Weights of a small transformer language model.
Size: 13 layers, 4 heads of 64, MLP 1024 tanh GELU, vocabulary 1024.
Training: a variant of Muon for these matrices, 414M tokens.
Each number is 500 + 25 x the weight over its row's rms, rounded and kept within 0 to 999. Layers, rows and columns count from 0. Numbers have three digits each. The size before them is the row's rms in percent of the matrix's.

# up: layer 2 MLP up, 1024x256, rms 0.231, rows 580-604, columns 128-255
# down: layer 2 MLP down (transposed), 1024x256, rms 0.109, rows 580-603, columns 128-255
up580 077:487550512491500461498475497483517507486548520480472495471540472490539469466491519492488495497496481544517508537527501499493480547466516440502502455483485484512527493496457550520506471500526451444513530528481494464468518507494496502517479537463493493510491440477509504474485504540493505510506492506493496511520512518480517426485478506567508491532485497539496503504526494539505478481480
down580 080:487535484494498467518469493489551471493540495479464456482551446446525503491502531484509529534502512473458472531503470499468518528497493499512456466471470492501493509467489504514524490470510545517502467511480486483467479442468531511502472525444522501490527482523495494480483525510500511482522525462505513478545486510485486458484496468513520538498492537504505514472524462538491511470542
up581 103:479490464507541444485518498497495458511493489534527504468501532538474501500467488512488506522505483505551500539497468504475539515532507528494520550492489488503473483521475500472467501515516482568481461542501525528434523474513511515506506533526456481507469517530466514532458486538473477527482507514499516468469523500493509519465494505522491508481553499512526469502530491477523472499491
down581 113:488460442492539507473538521484444418501516488493511493480526524529495493489465462483498483530541495528464467499513486491477489511485486508492529476510494461537500477472461496501526488508516523515518481550538528534432513482485503543492521525505512492491498526488507552487509492484522524482527508481491485513494566496506512531465500506496518451474490518499520478565492496487520502514499
up582 125:537448500509505493531465509490482502529510496529518484511479552432520488482450496495516455513503448525525528568475505488512520520507508468495519479497475495492512481488480520498440469513463484503481509493507539524535488499465528522491514477477508496495469519488479449505523513448522453480502470478477459519515490508529490507530447511562522483501514511483479466528489501518464511459503
down582 130:521471477496461513487493532518472511514510463531536493499492518455495477519460525499544505485499481492507499522466519473485531528486489459535485526461475519496497496502445534506444440515494479509523484466465512518494517464514483518514496502452499510474471541454524482517466500471561495497509499484509523492512519555522497501487461487537521476504519441481519491522537482509511502482549
up583 104:460522473469489507550538481519501512516534516477494508485500512507499506509479472505547514497513488510491437487518509507559477491517500469516455455494473527492478462508520475488498527502490486566466549496533476498474570508494541474499467499478492506543467512486499504471503497492473479497515471471502494480449496508542493489513479497541498523508525510528490466496478514493466507527452
down583 097:486476492495498472455492491496568488522485531487497501486493498529500516504491520506524504537513475511506496489520496487530526509492524494577502513503537516462498499527477481544492535521527506504523496550480453465491488545524507488482541531511501467501529478533497517489475494504530550505481468475512530557501444517529481525508494479490546485527529502483496479516459527511516474487511
up584 120:512512454523551555510463482521457524529503505479519503527498488467538483505484483464515527541518479485531534479526462466485518469486460465474479532513495472487476480548528515466501483493463499519503505496489491513494499480527476511521527531531479462504503532477526442505527497553536480488537457488499520554465510555492484478497456499498491510514476531503499506475488488505521497541519
down584 123:437500513506540532470468530506492447503467525511425530477525514464522483536490545443506527469460513513512512482504513500494493480483459499484526545498435499491497517527510487495484485456504513487498502466468494508468514490524501538529512505492474506508541479461534495503505506526500487477500533493515527502471515527504485494515503494485479501475542504504528496456515477473489489520535
up585 108:507518478528489470485509542491495487485492476532498477478505515537521515490547487487479511527519494511556501503490510536474501520555490497508480506499500499475478501503513533545511498478492502489473512532487504466532531524490537524496490555532467449495456528533516516522474525529516487489499515512477484486460480483433492482505454506496521486514485540515556550489504496524489563513462
down585 112:479508511542482472466491532491510476478512466521480504501490524509525529518556496496521519481544514513561493507492520528491531539490451548496477513509502491484463485528480520509471494527511480476494516484494488450552507477527499496513470533508475493519478497521526524536471509515558474465456477519487501495507468477463476478494455488452491457504515522478524546501478487480495527510512
up586 100:502481469460479479539493509522521503504513508504491506496485493462556573473493457526472528540517543526533507454482478497532505505538490492514479533493512513497464495535457511506525502516519522482476496500544510529467533490514466497506480455533517541500536508510497481526506453463488485539496492453524496449480503548485507500495458547456506506514481502492471532512438514494504509472520
down586 096:500499513443505478481485515500551509533477504475483579476502516490494540506467497485467531474487438496531508531485513485495475531476502494510512454506490475502465487524456471542516519541486571503512466457467482459511484540545497506502494501446511439485488521483477513516459512499487476515528523535489484521493551464500499474507523514514492501503482522520489539496474519492514534483490
up587 115:526504491509489463509520510505489488562501525499511510502490506498454485515505547532506470494484523482459476493474492504523491502511516480499483536503565526503467539493499524520529512490492507568505485476473469528532507496488524530515450461459457508503502453539491472498511528482498480425489484504502524492522476498506502530514506494512529519525497517465504490509494496533519495511496
down587 111:500520485502519477484542499512490462533488505569514484507508482487464520502511527515535459528503537486496413509477524499512508507465490498434514493461485545493476549476503484498549500478509517534553557475476494548490511510536476490481453476440464496510477461476480488509511482501487460510515455510491509451490453500514501540531492515491492516454490539477519537502508516506541503495485
up588 105:477486449493524479499495503492517487535459511513478531457526556528474497443478522504499518510539505525524526455536510509529451504527517494476482515536517517481492509496531496485518501500488496507501524512454529520485537496473500485490504541487495525506516549501483458509532485521527531512525520508486500479487475525485479496465501516473495511515457511484515521527504494504461528510522
down588 108:487512504488490461476525491487472505494482450485511530481528511531463511488520495551485520483489502485513486439512524523508466508501510451520476549506530474514494516454531509515537468501486508509522487525459511490488485476494522469523482511517519492472484504492493518504524550522485497513505497506473474540531510483539505494530448517493488487484500528510559529556494502509473530475501
up589 086:467523488522467497526488519544500500516465509520600464519493519483522520446548504500494475520526534521517483514493494516506477479557519462497491500532443532499513490499532541491497513517512530497514478491510496501532531527503501480535494509476537469511476500523537488491460498557499533504488498432540439449511505458443486493466468469549487513529475513505515524476499530496525498520472
down589 087:484530501534484504521495525500508491519465511514545484532475554487481515480529487482476490503507544516503490550502496482443505446526506487498487480517497515471506481500507521537520533478465520453521495488499495478493494517491499496509471474492496473527518487516529514485462541508519524512513519504532456493504486469471478497497481442571522476491464517532496522484501544496497447529512
up590 107:532509481499547475471513508490497481535471487467512528478518525478483516524496492512480484500500519495478475523487495502468482505483497476564499572488548546508507528504522519510479500529529521544485487549481519530485545513508498535469538473485518465499470479527499550483481502520515525455527498511536482528505470511494526518540510468498554539526483542512475460464503466495493468515501
down590 117:536495455518555454493485512465465485523508464446499533533542528486475491501538515533505499508440468539546477473456491478533471511485451503496494509468501528526487557492529502512496488496511526510478522518469510491485495504514499467501525488498554532510529478530485442471491496511482468508513497505481518536513520501507536501560499455522554506484499546501474504465499433497496497454489
up591 118:471493502513517485491489479513474540480537534500531512483513545518494489486483495434474487461509453512508475535488489506501519484517511519519539524524492454510496557487452497505519527549463487493499512534480537540477480519478499507494534516518484492492470570496502535545533474500486505479484521540522551482537504511491487477483502510468498501499481529525488498450498500514451472484497
down591 139:505472511534481471479477512490450499517511554520540500505504523537487490513477484455498473480509497479515455515468512479501498467509518516508506504471473441490531509475458479554504477474498509479512514493537479492491495511514486457488547574523533485502520552495478534519496482448540500474490527563492493523533436537495497508480469491461516476492482532537507513479508505525509478484452
up592 098:523523458484482502496507482518500471539532510550466496507504516495471513510465487492494447486518499556468474505504512544481482452502470469489500488522524540536499532511527508478496519547455496540479511467510499509513467480483486503505534489485471518474482488524502525491496530534493540492488490479559531497483538522492530508523442462524512470512489441500530515500502482457532509535500
down592 096:474511468511528502477504504538446501496504490480505528499530504536537519511506506522457507532521558560455509537477536512463508440497485479514495515527497515485466482533491532502507481511462535495493508502513507495466460535498540479534461490525475485479506498519470506493513473535482491494498484490531548477533500522535526512519472454513471487502492441502517526478483462459510519494494
up593 114:475486472451480549471457563511499494490530483523497469509505468478508475483437512524542487550434481519520522481489529522480517505483462485525512489484519487469510523526524519506531464464524524496475524497507508533528479510474514514518458499524500534513532483492504523500533505510509457475470454501482466453535520527466486529471496517493481484518515484495504483526472502510520495538474
down593 108:515441500501466542518446489498471511468521523504507508521485489477475499497475486515551498537497470520542518466498530516422464495441488504514530481472485540504550545495521526536516465478490508510477485565469508486472526515516478526529498504512500546492494482526468503502510530498519467493496501469497471447511468458464514515491550504513531452470492554488498500524504507514495498531487
up594 079:484493450494471513488464514502511503481500519512514461493521517491501473528515487479511497501457459519506452526489530477470530512482503489519520481450533455524443485452518474486522490477528508478498483478520535512543536526481530517493470487510490543551501492527488544437510502489455499520479496522483500522482470484468528490489447518462494505484525527507498498473506527543515502536555
down594 080:511513488511488522483506496509525527478481525473511517459501461532494535515475453490454512525455483496477499456527515493460496492509471535505483530479481490466543490476505487464551510519554530549502443497544516487471521532514525579512500457474483542533493515559515537501509516503493493519524512476481512533530506516465479542490504496521521516488533480518502538510494489503521524506525
up595 042:485485538468481504518536473509494503525480520437502544546458491475524495511535498527477490495509530475468494499469496530500476518523551585501506506471482500477495504482487571508510502455493478486513443512517466494513479503519487462464498507517488485522497465484510526504486484482514480505506484493506505511514503502522486502472479518532531514499501509497460509484486494510521526504504
down595 028:484511523481538495497493464534496511481503510468521515511466498483552490482510471467496474506494509496459545451527481517472513514481536520500523499508451525495468538515460524512520482507496508435465487466511472465453454534496486561544493488535463501520527479527510477511491511455523502505514493556490499482543470514477457478507481497511467494510529512510510501464494483460515505525488
up596 090:465519427465473495512525484529490533527520462525489523513522493487519532516504517528518479481488495515499533516555485532485457521476477459486453485491472495516493511495524461473505485589478452505487509480503470503503514514466499496535506510514495497502458562500519500487524539487547499490495499515516501503450488521487518493508520499515453496512461495496487517513536512530529496504492
down596 079:485467514475552460499500495506504496512506526499469486497499485508498513513573510478517521514506476526500496526496546433540498485519507457515471503534521476517529495506520539474494455474506523484512469467533482509498484534519536483498498494507491499472536497455497527508484517478495528512523528512478503460505494536497474446534517503479528515476516525489514417482535502534465513504528
up597 066:509526527517516578491490491531491483452528517493507470509451534469490500474472537502503453528510477513476508480514523525554521518515480499480481514518525450490524504518495533495496506453544488516533476508530526464519494531513491441521497494534439560554470511457515489466489459468493471477497501523492543543472524488501491547521507525487545482490471512501512510479494477528497523501471
down597 065:474494509464488512510495529517498466538466553506522523500522490552478495470492523500537504507486505467489513520507478494481456493459478474462554527471483520573540499504513531503530505488480499518463473574474512530483560515463534506500526494442468504466480430489527468504498523510488495510449525499522510481534513525521489497542466494524529515469509517530488538544487507441478506480539
up598 103:478539471470527512485473545477487497470528494511477505494528501524520518464513493487543509491410484497467459466524521483460488509534503471543468494528521495506482502472526512523490489517498473458472526482483520470520527524518483518525502446508461489529478487516510494481489479530485496547494491499472437475515480512473492499482506507475552500547488481497531526480510513542466537504478
down598 096:505528509470501566529455529511469499469517476502503490453546494532512466523488494484486541518496514468493453477516509479544481521491489470502441505504505531484527478504527467512491502476459519480550463526462468504489480473483488504513513502474503510494516541545526495483509512495509488518484475505487477485525504540507520484497541499436493488466493474524499510512477514510473514501496
up599 105:475463458487518524506495490488490529490481490449558475469499507496513508468492512525522493503509472505480482512476485553508462424501459503502499502496467520535482495505520512517516535497547514469510512507515472520469479450548500493526524462501500510464513479515479520527460507525535471542493483516525512463445478500518540486535488490496530479578480510471529494500519513494437535505535
down599 098:470482526483536524500494476496493548491465501501539503481520535504496541465499473532485456495505434500495489536498467497498511428469465513508525475477507458491527477472486507486490546455546525490514520488509479478480498483518466509482515466533492514510506527524496514528479506540502487533464462521494502437470516536523501477494535507488525531546469478473508528498493489498489547487546
up600 113:501481494480542481493497503516464518504513496497484459520508488448477496493491480546533512547576514548481490531507467451450487481493524490537480498536535513486545496505493542482485512497491479501469491484495540534507486494490488503500517513528415507478532486561517496536492520488492486441508497502533472444509517503523455479511541505528531501523482495523545518447538511495484468511497
down600 107:500500513483544497485509527504498488517495498482503500499506506513475478510459494557549478501480526549526519527468480462507495473499516497565459491535510501511519432472477515502495509501475459488493450473541499539527470496513490483520605496519481481505524456527505544583503497497481489499532471508508511474502514533516473502486512526468499502511486492524507484455502521506479477503489
up601 095:493471490511513485505516511467486476487509505522506516512546565496500478496493503471515470539539490480464520548467525541449483550495496479485507530487474498515527495501503534507501531473539497527494499499523495518522535514458501521526492552531504512458501523486540482463461436494493488456465552528501474445523514518499482527504504493475493495480499519459553523536508556448502507537502
down601 096:540476504478476516462517510466505491502481492464537500519503512506464493474464510500534517537476544449467443525511509521456493521453547450481497513468494535496483505525472497477528489469532492496532449521515499533545526546527512485536481534500522548435489512500529479427485464503506511478497528484529507488477508532513467506506523516490476469505506500531555511539541528515509481511475
up602 103:493519462495464526532550501504497552471467510472493497489486526477555463484513485487532441439496515543490488507529546521469470539479492469473497492517468501496486476517481486456466507521472494509457484557493490518511538483478468490445486520528560483517468462495509530482486535472521490544504503496500468493494502521512513509529544492491507477488489499492519484502502487492454517490526
down602 099:509468521485476524481505493479512466506502467493497526470466537482535503558514544496522545547504491519494496479501541535525534488471483512520516543520527499507497496533490522519482480511498474473498485551505486479508455447471500500506494499465471531502491505490535481492511506495589497474464490529516459530465476517488482471509517496486497540560504456497524489466500488529551441539501
up603 113:486535503490511487453511524525468502494474535510476524512472533498474490551473486509530525492486503504480503496535531477512501496490473518506547506484494445501496514486483485491497468508528466488523504478488515464510456508505454491509533502474542498506463505442510461518543460505551549480465546521487519545469476470506482477464478486548519482478510554521480507542505491501461512485481
down603 104:523499472491504504529484516490469448554469553484438496532504484514475511527505491530526515490509486483514565539518511499501515512492533495506488459516488478488488462460522488494501496457507524487524508462485428495511475533504493549479523487537503541499500463469502490536472466511500492456503518450493531545493504470483577502472509526549548516483534530484521502498483519492457478488497
up604 101:492496510473521526523472512508539508492518448475470505489531471523466507486502489456496540517425535486498485493495528503472472498504488472515495491535476547484539477502458535496473505491488487485516520517508482478533511548479515514498477476507483483498499465493499545571528489456545476473489509528464523513541462480484495504453512512479537480495485459537455504465488536476516537516499